python train.py --activation="swiglu" --init="normal" --init_std_qkv=0.0565 --grad_clip=1.0 --batch_tokens=8192 --doc_mask=false --dataset="wikipedia_en"
Each number is 128 + 32 x the weight over its row's rms, rounded and kept within 0 to 255. Layers, rows and columns count from 0. Numbers have three digits each. The size before them is the row's rms in percent of the matrix's.

# layer 9 attention value, 96x96, rms 0.056, rows 36-95, columns 32-63
091:203175083115136155103135141144123116124135169126125084123140127134116120114132125133147134076157
089:136073128112150062084092124142193142135126107180133115033135178146193076175086108090103138070107
093:087120059175170103092132079170097137126080092146118084189192160141137165072113098123119149133200
088:121184151136156141155165095102119065116048112095107090151121127123099115146171148130109092127120
088:163129177084148153161072118119140127180136104087133114111103147142173131164078100126178132161100
088:151090069128145170160120137133090153133112044118166119108103126073193120174119117159143114105129
091:138087063154158210088149141150147150122143110080133136162145116148126132162127099110207082118114
099:096149135131085131123106113110133133101132160158100119136194022092116161202148103078112058101200
085:110154117140141130123079145123163084140142106142171145051143067121100170098092115162161149160118
091:068093141128113168178122115112138167124171083157069123096147154141089111140135182189137110114125
092:116109181093090129161179071134153105119122152137140167114135141175132145077150114089147140131140
087:153103096156072206159094093153146117132102146113159085120111131107124090094194046129079103131102
098:118092175124068149089139097156170150163116179101109134137173104091138135145076186110155153140045
094:082176131154098187149113092083169189100186157070135081080165173098139147118138143126100168105124
092:134183148154127110120129121153140175120163107124155143107115195147115129203138121138166060116155
093:111204110127083044126117096101159207150177095136117093171147110157155080171119088120187104157146
089:119169157061135159130153130169158057121130106104118126114145151158127133166120185142146144116127
095:158159125147140096164157147157152173090149131134087198185063108132092133097111118070045127177119
094:098125138108098065143068132130136086138099193131133082161139100140062100134114156180132118172136
092:082155069152164160106107079104095138171145157085125180109144100152120063133128122089123166118126
091:171078068189159100083105082115102120085108137141074126083146156169118114132116168106138096195142
095:108091176104099161130124179215143112076130137116074125171178178105096140160096137127125105088143
097:061122107124096158137127177126188093142112181081186070099101117143074122146118160108140130111120
093:121141148108183151067119153142118128131176153084124154138148088066143146122116076135122091122077
090:169133151177108116111109127129167088136136187101117157177102148143119125151133126102175144098132
094:092139096107121142118172190097099131232175143123136131168097211088171111113094128123143088100130
086:141189125042174153070124079152101087146217156216154120126101128122116133127172115095130131104157
089:076126181081139148041096126128114182072087121114119104167087127132117086106071086139165154127123
112:106084103162158150165084122143135157150190114117105130193156182129137137182112088149133121128104
105:169130110167137176166132148186121143127072119118100201149146153188146144126108140073116188128122
110:136096143138166115134174057120093187157117180134099053101181132081181133133101193111159146126116
104:166081097097136158090068118201115112142095145131160077129106135125108094111101134112208089157093
110:122115099153125071144104151168190065190093153076149120066189144039105122196119140119145105173112
120:144153166138127169132157116129096102119175092132155142118150148197139140150158084157160108130167
106:089111121090114160181113064127150142145082151191093116147150105092161119202094160124139080168189
097:119136107140177159120151136142174119136190100202082169120112180129115112188084132127090156134094
120:136064091137088137106083115129165114125103149051155127184104148083142147138099155111156093155143
115:143107056101097145152134108103154129150163167176125121061109034128087070125172119084107128041105
086:156074089154192103073075114147100173204097101086122169140140146091129115131147141049121089152139
105:114108136133161112078107155097125144131164070156172138189077125180118106173157132115180176130141
111:141154104089162097153124133098112111138139114141169126112162159105122122110089162059074058142198
100:133082103121095153149076070158080171162141109137122171149131081144078137177156159078139109093196
104:132116090104141139106180111091177077130215125115139109152138130140141116153099132106167137091174
104:123128137179084082132128107173134105096069107176083082083128143088111130075133118134155153133114
095:128152139148110158137157123124124126122088129142086097085132186084136098152092059134138060100167
121:086123171102139110115147129131115171120150102161170138111127154191095130092143131160119147083187
119:109175106173136102141133094146107104164081156113124128160092144148149110198119146144102118177125
101:165117140088136120121169115150093088137063162076077140104163126126108095127116163097141153117111
102:089181132132123150086102134068085145143190144112147208169106167132099117105115156155124127183152
121:103158154116139171155154158089129141154188097136146153111122096150141115163182141141188171090159
119:117098148105129151151135117121117176095122111116171155179093148173096052121138176112173121108181
105:117107131108178167132131115156143127156150095109147141218130101174104142051156123130098139112166
104:130108132101188050142119116108076127155076128118138144123101092130113111108132140184195118138110
108:100138106171151193111109082150107143136137150147110131103174132169101122071131181120129129137091
102:134097153066099070115116121173113146107071087154098153134173126128104128118095176102151149173098
107:164108104107116082108087101149113130186086169129070119110129115120119128135097094129119119184109
100:124124120077119149147099131096125189163158104171073129170104032123112070066123121121108118128109
100:069150128138122116192175100199180111117177144124072115085138091080116124161196107135109101150166
109:114150123128074165145143176131127108122125166140117136120151183075112132128116145121068070132125
102:139114144114150100165170089111136097131195163120151181076064158043126166142111085137108081146122
# layer 9 attention output (transposed), 96x96, rms 0.0708, rows 36-95, columns 32-63
089:097106184126099156185124143136101185114164111056177134130103154093120174134104172192137117154156
093:127121120121101123144110120123156136149155149065148139116114183127117086107140099121121108051056
092:153085102134175151133118125132161108151149149177115104096128158160115118152164162133156115149128
080:235063120052153141153118151098113148074156150150137191147142094120073155141135149155097156159155
087:164136157140101100126131154168140114139163150050119114147137088128157129187130108124137129102145
089:158116162108143153049171076099092194158084155142187182169106077131118154125154135103101158114151
089:102152079162170171079103142152106102075144114121135146054079122106182138140143127126156161128133
095:064113161108146130140122080078119146108130146162131122114170164113173117103171147088142091162098
079:075107136142110163166114169162073139114135161185078138181147098100177156145105139087114118108075
087:148163127107071162113171138161162126157134164108078131096156138188147198163133105143095121140109
086:171173135174112115159075154070118175072115135121095072160134097104090125092099159141072155171202
087:096152132090201116111184086158131135117103119111106145157128093076155159098085208110178136148124
092:131105092183109138055193079138108027090114124114093123163102129161112168132152080098084075154144
087:158170073125058081199114106155112099106124206098065187146124155119102112163095079096138115141120
086:136157080061134177178162150122121125176196139127172072170128152124102112105106151156100143045142
085:053107136151137140166138124067107141132100185114111117140091147190147150122121084193062089121137
086:099060126125159135111116104151137127048162107169116145121124166168068152152097046150103137107065
093:084137079124054120130099060087100165107174092161144145120194154128177152093175126111160095170156
097:137119131133066136121134103182157142106132176135132122163110151099112086074155116111130104069139
088:124126155134113107167212136128128133167041104100140100153123145117118131173128135077096094150115
088:156148081128109150198153101146135158171164084080136136106118101107147137089149151181105074139071
090:128062136143107122086166100117184092143114159131153151125202143107159075104096131127121157103145
094:169128202137144172102150104127049156151032144129119104145143171137159129105126138052110138164125
087:120071146085097127162134123160132087147129116137096124119111199111176102077157144133068095098155
083:148102112090127180094084126108122162148152049134102131157185132128128115153094127129084131174142
091:099154164173152064104149115101162175098117101150085039071128132080127151121121091085103092107153
088:124160134144162113129111132062179141040090084160104133182108113127094118072127164167117103045117
095:140108130062102079117169146129132067164161080139104099060154122097127173116112152053084060116082
100:177149096147162158151131144093055102163072125133140175165145164110111103107155131086151201132117
100:160172083110146185075086135140160183113077069161099118106048134163115162092124139125115120062146
105:125146158109106113188096140120194071135199116116119138072113101164122086110171170123142117124122
112:175136049104121120203158147110127120113166148102095111090165134176112149145123147111075149149122
109:184131072084123087156144118131198125112217185089163102146115152102155144196134172128117085119099
120:140111120095152118129118089151099135180084121132108112202126140119112164147190125118137122164069
113:151080168098164110167184142157171122140156106116124097123128200107102101151114147078142135123133
104:112139154114123114158127152187136101100109074199116094123131117107095119166100108123154136128130
113:155142100148174120125124108158090140109185105124094136089138142123151109132128149093123084160129
123:144143116149106132159096156132124110119145090190115059149074100165135065109081139164124145156148
092:096127095178111131186166132133154074104101177134068096151147158147151123133089157136133132080115
105:129111142129148142120167106150126153118125073141156158107087134108140118102086137115149101115087
112:121097096123142124178090156065128161148134154111197121144086146125125184176171116134141156138153
114:104096110101144100120138137138074164178136112144124033164112125136130145088052138100095132147188
107:102177194100121126126081110233120160149093143124141182112151112136124162091091108171132137119107
096:122154115099149108182109151089164136141124105099140133210120107100114103145091131184140104144095
102:113129138102194104130134130097103086134195132091100116166133067091099086156143135155180091143147
109:098107152109133127128146159070103089158041157100128160140125090154103142121093114062191155132153
125:164096100133148157170134116112146128074112120137144101093141198152088086149201141161142154134077
100:105131094109156141107143118081186101083156157163144144115114097123107144108104079188145071141138
105:101128167148143097143117164134101164110051175049138148168164140161084200137104122103070121122152
117:123147129120150126090084079170095118130077109119131097150112121118162168116121137067105125175134
121:072164139104195115167134147092156186135055104156124153094160149094127185110181149084122135150173
109:139098156139113106120169094117182132125104136133092167104125148121151141069107115098140100131164
108:094152133083136169153135141106064104059106137132114142217134111118183105137139143074096099113112
098:097218146140092058140082178096149107093069086172126148172158098139082162132123177136113161140149
105:136134090132120110081132143016158141097130124122124147087159124126149166126096131113149204127151
113:204107106088174097138156145159134087104163116153130078111136132161130151140120048142144127054054
105:117075110208141144094139165118181110151116150047107081150109125097102075129119122114132172140155
094:154140073116110084128113135129174112175166097102121085101146108146143090155116108129100165114137
112:112157130125155119073129099139120119117195116123149147073144136169135171141123150148100076119168
108:141054117100113122149172075124081127107190140123140139147150161161174173102153147145171128149086
# layer 9 attention query, 96x96, rms 0.0568, rows 64-95, columns 32-63
093:194115120058060103144156148136121120114100122150150156115159163123124186081162151118134103099109
081:126139130205186123169101159085106136103166109162126117123099108168125175128121102121115093159156
075:106154142145175122084107182162070090112146165144110087130123136119083159104073119134130118138149
088:134136140171164121128155141087122160135142176128156154175081145097125073187115178127179116113127
077:107192099104075127128145140175117084164108075150115209052167109124108118112123159112061137138150
089:167113146164108108108132125194143118161137186102156212126163107132113070143112090164141159096116
080:072113115128122140117110124166193091183101124115183110016112099102154119104161198120103163145135
077:140147181142155117134088170101130107127108192101137161179123097103099139119130107150155151165105
089:177166145118143110135115198107098118175074143149161086197100132141114128122176141171151160138116
096:144138145160099118108166133212079118146204122117109131126203095137062140123077037149166099101127
086:172128115093165110136088151146122096111107131141102056170142109168101162113140129142132165176051
089:136089069131130056101119122116125180111134120097067068184099118129096184113137182090128076127132
098:205060123184152105114181113097085148100160146097051109089099101145150144137139081151084115112087
078:091055077150070158132114122094131132101175186145134130126148134142077123145143090133175136135189
088:181152099097148149154134147146081147135138121156066081163135136161089191072150091184149112162108
110:162134105108158071130093203079094137088112181170111084193137137184086171140171110131141149139087
088:147171073122168075100158057130068068140131114155126147122159100092111089106102109111107066130151
102:113092150090126080177164130164137126153132108048125095135119178129176111153133120144108093162130
098:167112152064076131129158125078077100139105196137125125112102141095130094124130111123146153093104
098:137122115114126090147125088133125128141127114064143122134090129104100176188127119130152077086062
110:116134118132191149145136150106127134122056111127106099129126100162113106129173131141153073158093
100:124095133157164126142085085175117100137132140145164136080125059161124110056208154102123151159111
101:114134116136131141159152024110121077113096148176122189082140131087162150148189135122108130191140
099:141113118073141126141114118142126097147192103140196093205146119137124133122127121109101060075132
094:099178147123113132093146112197139122102183081102132141152171087097153133086070106124154125164161
115:129172187118137116104206057152126127104137114167100120103156151127166109062152143141121136174091
094:131113124152086147083158082122152145136193182120103087078156160144100129122102148157125192105175
097:085159100060127101157141099183126102151135073131091117098161137093119112153110171153150088176136
103:140113151095109167148161079185096135155131190146165127115134141127166132126150127117136123146080
086:103074133146118192179135168156155106105145141079125106127108152083047100101081221163179151118141
094:200077176139139146127161088121112132138141131134134160119089129128130132163193149177111132129130
123:158108167144167152124115120133095113121165180136101170096159084117154112174152085141156152097057
# layer 9 attention key, 96x96, rms 0.0559, rows 64-95, columns 32-63
068:096136187174096105077127112095107168130127079083113177157114116131128132130119100099153092145138
085:139101101128123183110136033124097124137121126167149157123150122138165145188083095114182141098096
076:144091105198141121188183070162064151140082115069138046131144098144116147112097123144140121099131
069:125116084131170126100105110059118091102133155155145098129186106178112212091126132128115082106149
062:069113148144143159095174107138129120103192128093112086140098118038149085124102144143220106170140
065:128115125128118118122114102147109092112133117162147139176180162150166127115109111102132086143138
079:123098075121084116161196084094145080137213138105111153138167111109105068131078075125119113126122
060:161119157118152158094121191105100113128146099084167155188167100142123094165122080117125119106179
073:096131193164110133123118128137144088158132116106136114142150150131107101149040098127103106094114
082:110108159111105136110115179121135201116083082146066118128122109117137151158150118038107123098152
071:147137114134128128137175164121116137139192144100137130153128090174124132119110100177143090165102
084:170090179142154147082183093162143171125128085121090092164116152128136154103139137177107101192109
090:155106101115166083151164089171101163143076121144164175134119144112170162134201165167068118095067
075:101072225127170135119169204089112187104144161141083167087134107158107100128113098105111126084145
071:133153106141121169153112149094077092156144112134158107178124156159077131116121109203184138123138
080:119145104148108139170088113121113108155076116135085125169169087200119153200128149165200142128174
079:168157150155137106118157095135116130114146112125061144139120125066110144103083153029136088102137
084:112122145111119110117139167141113189144165140107111110110119116157145135159113103171121178103137
085:182168128078114163142089158077154147092120137141092163102164103091084191146174135083108071145140
081:165169132149177173113125110109079163148059068134115136117081122158131164139183213069149123050111
078:084155192109124128150139089151164171120160052129102155134091131094123168070160124133107133125202
073:148180110201117165111166145133089131065169104080139148138131149079175168065108101123162114200157
082:165143139079116115141107102109171141155107115133105121143072141111138118127162149091081150147070
092:173109135135065061140192163166135154136149121112105131148122120140182122104167126047113161135139
088:101162148128122129102139152171095148159099122067054129092180111103129121137074148137175127156106
099:203098111109161109141161081105090145136068149143132088122172153081181114076098128088133082114117
082:138125113101147163134123162152153121149121088119118135120126090144144062110147141138102153171128
081:140103135102149127108113165042149156119101141145155133113161137094087144092167144099114084089127
079:129130185138173097157090171121115139041064152120095184112113118089118133129094098152127139144154
089:098117138153151074108145112093142142162169166155128146148100085107099098084132152115158084146111
075:146104131212152081049095154106156135160106089131197131092137131144119131189134133131146126132093
091:174121058111183116157133096167094164090106124153132164091094111176151081121136111130125148140128
# layer 9 MLP gate, 192x96, rms 0.0841, rows 0-75, columns 32-63
098:180156136111124090198168142095119087117125114117115095090148162071092083125190131140117145143119
095:084163162065142144124047082098056120212116148146139142070131168151072116193081162102132153104156
097:107120125145136161109131145101061123037094078099107135102150101125089119074147156112152146129138
100:131139123109102099159100133146143046109137083158160201146134134079141163096114100172162102145097
105:140110086140151187136114110147151148150180139125142114118155159162149113108143157138128066140119
094:091155108155098144156131125058141052097136107125140129052135131082142093134167121100177122179038
099:085130133097183112180130138162113091167112084106088137121136115142167141143116136129133111122160
100:123150134170151116096169117129134116137190135148197138201162156151081171147107086181170160102138
082:136130159170119110114134135127135141147087162148110163085154136193087127112145127135117101156089
101:125114126141172118127108150161132088078062115108125116113119127179090112104119187124069148100124
097:076168154129140120165125101108089136163154105086171116190108097075126129161164081096099119105167
094:107135058158134114107101096077099094147166076096181136145164139176124122166141133166128153145123
101:157110124115155082162151165157134158102116101117150156123143117132097112082117071132133146130153
104:106106101139107096115087103090150110156172187094164153123114106081161137077124176146183157206131
105:124133105124083146147112080065154077096149113143125167164157179114043104121156091165128079175151
097:107111153121123161147096162117131187055103140121143125092169164152170101173130144144135132080161
101:075129108081121086117163077077116181091181094122156142178162123111081152112129168156094124131124
109:080218169115133152124071085119146110110099153196106127122097141157093102159121104096132131127072
104:151060059104170125127123193173134135106109132146144164123151128148133117160117093142147078121143
102:148188124156123147081183095120167128097122122105144107104128122140130121115091163133094134109155
101:157127102104108135229080128075140131135109160116181144091143103146078176107110125141118123170158
103:118124157170128122186124054145163143164109085117125113098162134142119159141110141087147119133053
103:105209166139100070125169115163096126169047134122151186170158152138106165124146113170140128111109
097:165153142156113110198099138118087088177198151087153161171176113129147129163134063082216132076114
094:104162114121086145135138103183133121132085156181138139136036101139149132168114087133151115130217
106:158141172142196093114082135171077094085138167113161127141151131144115134119148162116146153118147
091:113126160165154101111115150111138166089119180116072108115097137145101097059130153138112106070120
106:120192177114138127134182099144146156129148131153177162116164104183124167107148068143101160101114
098:183133134015152159139120149167218145068106129112074112133134120101116171116090047157112160175056
105:119139078149164126136106130128091160092139127116123128085160206139111087153130131209149186173103
101:094154115155137140133155167066081224094128128124139110068114102158168157168084098172091122114138
098:090105169127163126116113203084129124142173079181097114136149186129111131106168103114116090113118
104:160180131109153141150079183179161156143141072194132124160137111171143121150182078107158138154123
100:175127110160096126090090161117116118139115152196148138128156098087106112096157150122172136115156
102:074123137155126131133110138171083226171117096141112142102102125104107175144066101094118104149134
102:084105115143095113135084102106166156127079147101166156166144125099108183111134134095138150137065
092:160120159169082157070084093164105070130116117075103112115163120098125140097139124123164151154091
106:143116066094106166127151121173154137145112108088168162086136148146123138141121091154168115099116
095:105137160117124085068084158108071123075120097141121135164122164086117169099123102138153132115124
105:075152135134139146180119127119094083120154150207157090104153132133103128119086091100147052163160
101:100119116078174083150065054167152121096178123145168131088156128111109115109108123096136168096116
096:066089054133156162142151084132127135129118153134110142185143107117112102107132187121119080143148
096:113148125172135168135129166117075132105153143169138188126134059155090161121129114168119131121127
094:169140180130127084162177103136096148168123123159060122123185153094109131066093132125155151132105
105:147108150116171116171149168090080147156118071171136133135112149119091127109125071148082162142107
109:089160096096148172060115181128105104096046144119143139146123191154146100102086078126141125124178
090:165111103130094072154102138097060142119124080165086101087115152122125102162128099142130044144173
095:096126174052150049117121126129047129153114095113137154083165071189138107147123145145153137086128
093:146103079163124140118157126144117160150121083120129109160136144080107111157124138159075179100108
096:080159085112132092139056122094085096111157144135121174110142155156161190113170159119142163070150
109:127101157158144077150079162147118169072140102195150172141090133109165189119090085132110154164084
098:160126125108128108027105133096104066086207120164158135136117153129166125149136115105149132160101
088:110146118138087110092123208094144110142081101173108154099152106150086104136125133128164151172098
099:122124095153151150133127123166129134125062133153121205121103054128170132201064129111152164085101
095:124157172163112142066140135089100058074155134152160129144105157189136138138111108145159193135168
102:099135140133062079099117119180103107151085126132155131081129145136168135193140140133122196090151
098:074133184125138067094156143113123118074131133127120069088152095181136131178105083129171189142180
092:124185137141119141125106108169077112140098133154162083067147112090202108157062076121139143108156
098:107155197093120125107095177162136087160139079151193164091147168165080110134083136142104091162080
098:202114141143159139091080161088161186121168171160093142108129129110191162127152138141141101151129
091:126111138126177130130119089156112138098141156142096155078160130058073128090106149067187130076146
102:146066114115133142106087118123120083147248140168180157116139149110137109100081116134130186148076
101:107186166111152110127095095148077137056124129139124127152082185127140110137141082171132076110130
093:088152140166147099145183204111126075136201120082143116111154092114110131119113164132139098098125
104:141188138121128106153118176097118103077124080143179100113154147072082110053141109117135091146117
096:088132165141156152128090153129108121128150133164142145128143071173150098149189174101195074101137
110:128168095100105079171122127152128135174106130134126119094131198101155109141077133102126118144087
095:122103133140162160095176117045154138077115112205086180113118122163086144093163108148152133155118
100:179141141129117154169136179051194118140094100160167117149162126115116123152159069079130163089114
108:109159175156140072159114173145144160125121106101087094053167102099135146100115082082163093149131
102:077148114102129128084132127098104196163190168136105162179172141159084147117121148109133129169085
102:117157126105141140145100146132121150120086151142090115166105076114152148140136091117079131139152
098:083098153178053133110100193142117101108192125156141122149102091066182141150128115090182112153083
097:204148122106138150150078152159130178113096124143152142097150149130126087098140115160111091076163
095:121091165083114144144142157078090101117100108098145135144112092171157124153091123153118143094146
099:178139140134129107111100082123117129146105086106139111136083121073096130121212152087207099112165
# layer 9 MLP up, 192x96, rms 0.0775, rows 0-75, columns 32-63
092:194098107077155089126114134136107095091156133123167118124112170211084116181091098173127167144150
101:127109126155135092153136099166152160171132146103171066118124098064137122068117180147117141142124
101:164120140078163117089121098126169148101104070110133133100145159106132085130132105143135127149141
101:137102113184176088122090133109142133135139153093153121155107120141146180194123115105114097142138
096:096100093130121072094098100158141129109103136095089121165145173113095063176158136117174099145063
104:194143142129135116130142118161143153131114046127032093077149189198101104101106164159177124146119
101:076137137125135180153121096174127109116106125125143117150119148165051132107132134105061085134120
105:139092109143086168091135159132088131153102118084127171086127159099167166155090112058086105099183
066:101094139152160150127158167116176125103085111124100123136165189216126093097118146142108119183132
104:142131117139069165123104095170118138137131142129131089127132121173094140133135124148171186135122
100:208162145092102112142140032145150114128119089092117149195103121100134142075143099100140114149139
093:102110160180099171063196131109082129135041091108165119137106117110117177198118132156128150156174
099:147116100024108166154099109123149129114134135151182101107094110130138140134100145140151112143057
102:129149122144089169136078116093101102086175093124135131023098131150147147152138138164085088140145
101:105139133148141119167133107158086125184137050151096141150121140058122090126081125170109101093088
093:165114166107142164155122119181139158139127109138141115097107119108130189134168132185161107148139
100:171163181125185101126095110127123102216153097143162160140149174143099135143116127146113066151111
108:148088142167167129134127122119142139083186195080145069111063145073133130115123128170063113084129
101:134138137128153067130146135171091098135079106063152121127109113098122121139094104107113166049112
106:204126136156153124075126091100118120148116096150161101126165162166093149183089118127155126122063
098:099128130145134154131119139159129085085088128094166164113097144151159068189172142167117122153110
094:071185177137179115103151113147162109081123130115140177153204106102115161138124132088098158159156
102:191143185154115096131167138094167196139100135145146169165092183110108167106167098089184118111118
099:128078106119104156166122151072159098091135153127089100181173127178078067121128076114128079121120
097:081148123145162127168103173104173097122137074166166099101139125153099148200130178081166179118137
095:087142097146116146198118137098137201109133115121157171089138096178103186095113109076131134107102
094:120122080130107150176148207175121166132121085122099081141140128035101157091149153089160156202116
102:148073174109114074076128152146055094136122147149179147169100174141103116105117157065130195136123
096:169087106117071144183126185183132087121119049142147089108114151090052152172152105089133116162080
107:174120144195104161135149184150072090114154105120136117089079151150141115117207108099200110158157
095:129137123110152128180062102053175120131118102223082119125151117082143146099121160076125162095105
097:098130180086202109170132092159100179152140164129112176139123159106109162165096174118115137114139
102:154152095152167103056105150109125156146088138184101169150068128155196093089124083101139089203167
100:145102159090159136124145169173102101116141132078115120180116202168106157163111148150193127146162
104:190155142149150093124129111136098161073142102216139162136124086152163104158124114136079185130172
100:136124111108084159120156158098231084109146156134053089108085193129071142146147137122138159113111
102:127132123079129069195100120115128134122176137119128137128222099154121103143077162118103111117113
099:149093179084095081129081120142121150113131081155140122104145089168118124119099155127122121074155
098:151126170120156138133135146147134091196101168064137111149114140196140139132109102126087180087118
108:113155107163135132131059116142151176085110159080142124183134164078128089084081117171078070133164
100:099120114172129154228078114142129139165182135110057124150096143077160106146165068162085213094165
097:135157144110189156090119160147085110079132131103098076168138139118158187175146143145133108113129
090:103131079146139043170100120146125113177142069156101120096155109110166071132083188164127174135109
092:153115149120213127108100077098159119094141106154079097150144142108073098138119149072090152112138
102:089137126143077139104146093149098102132150095128121164119053172152125158133110113128161125154094
102:183116114153174124121086214092139162119079172194192151159151131146156115178121117095103141123111
088:169108130126093037117152176141084140164097137145159064139178084095128165085169149084156058170148
103:074072051076140135071141124181074087145165163072165155127109135096090117159075134086153142143172
097:110210113142151124105176095185149121158124119142096040122155118059159091127104115168076148106143
104:155118126133143124134161157133142186113180128100161194140086138110165149152192096120119140172098
111:121173130165157173134143144094140131111146172130117163100192132151139085104066192091163105145106
098:122129093102086142139123077126116090154058155098103108113119155134070123118126100158114115169130
096:184151105135059063205114133126125128110119117102149068157177147143140184105128107126137064109109
106:128199095157081120138129106144171124159108149088112076093122104165097080119062149112121106084059
097:066092123101171092135061139132142173161156191148108152124144087106113140133191129131120177116166
100:174157136133118054155171120181177128117127138138166131123096132165118084143135103157115148104093
097:203129088147106159103174133153200148059123171122082075138164107088112099128092146142146140088098
102:173076152108149124098183158147127125159156093138087088139123115060153161139088102093113126093125
100:171093129120157166141122118134152110108119132071105104100146127098171076088124155046093108091152
103:081157122147105087163120132199113136122137110138156170124136137152122110185158145050111116161083
096:151169127095118147092147126130123089112136146156105080133068099144112175160163157168186077130154
094:165118109170094107092074153121086117138129137085059125203094170143124082112119106200175167122160
110:088113123132122137117122134123154113136155139113108133119093071185199105232084109142118113115121
112:111126094045140182089096135207144099159070160104116108144150091143168127141141152179105134100109
103:139130140121110168142118152110165106160192119104127126144140164155108082133125122153146085176185
101:138110144078194109080126135178171088153123112178163061084073088103095097115141104150101104059070
096:102100071148088062097139104095132082085143081091116097182149128142151107119089156126151127098179
104:101085187197127132180116180102170114126149093148156160170211174144146114173170085188102103109086
097:144126175034108105144153107057072148144134153174198131108116113137172159154187099137123149134164
110:153152134079108108127117100031152124149213152148149091133111061160102092147102130175159061187089
106:139147156107170119080187166127151143196170152174142124138100085127157091084102163101143110122110
102:148142114153088071149129152132070103104120113101147113084097114105166097070096124120068055102115
098:122135149108122125137140121113177148134121128192163185114154117146152157145091117173168106116100
089:092135114150105171075135128145133163078085111100135158103159146128140074139146185129115152126184
097:122167190127127127158123129113135081114087154139099142140150109093151089131181158121166091163098
101:106125149139104127141141129132134047105138114134130113110108129157132181106149116186142149205125
# layer 9 MLP down (transposed), 192x96, rms 0.0806, rows 0-74, columns 32-63
106:178114082105148172145122141093150098131149060109091103161129149065132176154136133122187098104144
095:145129172098106163107185087084082152186120149162141088110137109160151152106183095126189121041117
095:129143156126080116157147132125068102152124188153115082156098136090119095097118125058104097144115
103:188176085148148106161107127115179102179176111148155176146157131076110163148121128127128169123213
090:151149159113109135067118113173148114132121196107145069096130190065155110148050183172117137147148
097:136152129103165218092126133174036107128133102133174144171144147162135114186118099154090139065150
093:161116099141148139126142096126097124136154129108207067153156129125071098094133067084127107122202
097:167165151095122144129146113135168156084102111084114136147135081166160195062134117153057149099095
129:109154106110122080117102130111113131129179142109154112189062095168132158110072146145097109125145
103:132120172142122123122151132153192131104110130106075107181130107124131122130081087113101145171143
103:186172171091155159162104063152087045160021123124140123104066145121171130145116156115094088129083
090:161174194180082099121182091136112166103126137033074150119131136111137093141124125144171152182143
094:130079109114124021133139120128164090128109147125129147099126175125113128128085156141100124128111
095:106138144146109124157086074077134157102150097172146101161079115050164115086138166096169110118154
106:136146120120159118171192123097105110159083066150142148115152127151080080127093184054049138123080
089:121122114191120118058142143175166069163169134158153106160129079154121169081089116148098165176085
099:081149117134145154139036148089066141133109128101165113128100134163115105159125104146188125055118
108:125153141104092144110079145135085096154129174123129149120159137161072154133159143108129122156088
113:113175175128151143126165121113106085101152062155099145105108119129121097141109114105119157067131
103:153136137146139101099111106162044171128130154122150156133136187178126170168176118118086113122096
093:142093139158211092107103167140138160130122124125176117157093104112119113105112132079104076129111
103:148143168069159137172156123129154121119130102142126120095071134091116074148136096180182170166148
113:099207148113125107105144099135123108175149104116176132142181188113046141165171104143186115087140
095:108227079158118099129127172112135116124154147112084086159135118155157157163127124153225125101115
095:116130162094141102089147098143141100132150139136175149163111151094086148129106172098128163126088
094:139156119150104106096178146171129099194111139107073094111079111143098169152125055080121087110104
114:145137120175095149159144123113164156113095089104105162107206133107151150157148127110162159169117
096:098164111155103112125046103133123116149153081107140167190107109096193103101151152119127135145105
093:156138198171117117126103090109109141109126088130078158131094181099118132150130175108128148146108
107:144136072167121178166113109148103110199126098106148153082109151142108172124151122166128139119178
098:192127133122146177208148131090096173172113097136085108147138126102113179137103103109147098139130
099:077108169135112151136117135152075145113093085096098120170109149090110107145063111151172117090109
100:123054059077118126126124163122109192125113143116140125134133093100122064155083156119140137147116
095:098067126088124146102099151151173114059130134086120171152083150126087153079176173106115081173131
107:132094097106151111129161124112124137089113083133141144122103095136124176131109103119106081069149
097:094127149132069158180107148114147106103072152134083102148072143169116112095049171151056082137116
106:128110118144113165168049118170158139108156147046171152139106158146133086146065086118109145103108
101:116158145184126165093125131136134140152183092178075151119111129145147156121125112155114137142186
095:094126162105131181077110129115134159218115122117125104094087125106070174131077068092107131103134
105:126130123132190104118140066163143170131134136101129114168097087170142114144119109156105149172123
103:173137144107202207126124107141131107044202133195112111141138140176125142164113079146121130123184
092:136075120156167165121121079069123105160075118114128103157121160125123110082163154093164105100128
102:172086125018110155103176210093110126146114077155140178111118083153129109175102099148129136143137
095:098150151099102044113187126159077147096123127103122147137111163142086135130109160165071127111168
106:137123220070079130131052110167142135100130140159048138092177137125107044148121083139135110105088
112:157115158084104088107183111152103114143106165159124126149142153111152112130105117132087058156112
092:131150167154171173110163070136200103119122139122078147129129089106146055102132137108093120127137
105:184105161128078118111142164166186097098117110132130127158155146102111138082107183099114181165127
098:172206141112137122117080132104158115110170151128130215145153110127139145106100044075156074115123
097:074143119122122113191144095075102167086105123102095120149177150109133134134198116095134116109170
097:152107106105154142105101138148107183114125117133150167164118179094151137147156114161129096112076
106:066132160134125243124162105143139099152201114110106191104154174132115157144137104099133151077108
098:144104153089054111139109150156127083165110123186147134116080116123130137079152124108110129111150
101:121163165159169124087191131088138061132129118128149114109113128131165188088084105080174110125133
098:151130128127130139090198121120164188117119145149123150111160171125207107109150114118127083087136
099:129144086191129120143120099091129172108088127132133134140118096110061157133142134130150162133198
100:104146137144071100090105162161152181143123107104151108172077059149114155152186133121179160127141
091:138100125135107160174204122111131107130131153202129124097138162117185077067185086132124138125156
101:152151118152117112103170139116104157120107112130156117068143116120065103118147086087104131103151
098:140172154117122144142115102154126052099082095121110125129122108100073115095127112099138189172106
104:141115078188148045133140138122102068198123125133126096170117112129143092113163110090114074115136
101:134098120121144128122082137142119114115124148140146122177097133152129144121100146170125108110130
099:128135131064200145170126204104141103164084072151117115135151153164158127204143123086133070098149
104:086091127110142144160105106167133160147105099141135106071189129089101187163140119197110143126122
104:094125150168130124122157140111101147141134119157144172123156140133082108148115120126223125154077
095:143134139140093133105133108089148103096112144177129108125152116165106119121124072125093136100099
105:163072195119145089184121186147147137152143120154126177058184141111137133131124179079148078150136
099:138148084124125128139137148072076154110133150151146105080113140146133158121132158153104176116120
098:175212115187178066088091135113120081188064107100120132063077104110140110083102103118153130158094
112:119157150152112152096155123079168121180157167127125054090179100133178118169127138167151116103147
098:184134128149192141163162164133118178169106160138122162156143148154122126095107160133046119128127
100:132205117135175124113134139131151077093054148137129158118076112136168095120138124167124091082096
101:115081159103070121073124108169171144125156134141122184131120176135124125148140060142165092102075
111:189133139147099132125092169098118146120048142134177140163098148116205124112122123124131118080154
089:180191082102100126195098104156136125215185145116115149091177106153164107109170134096095141157081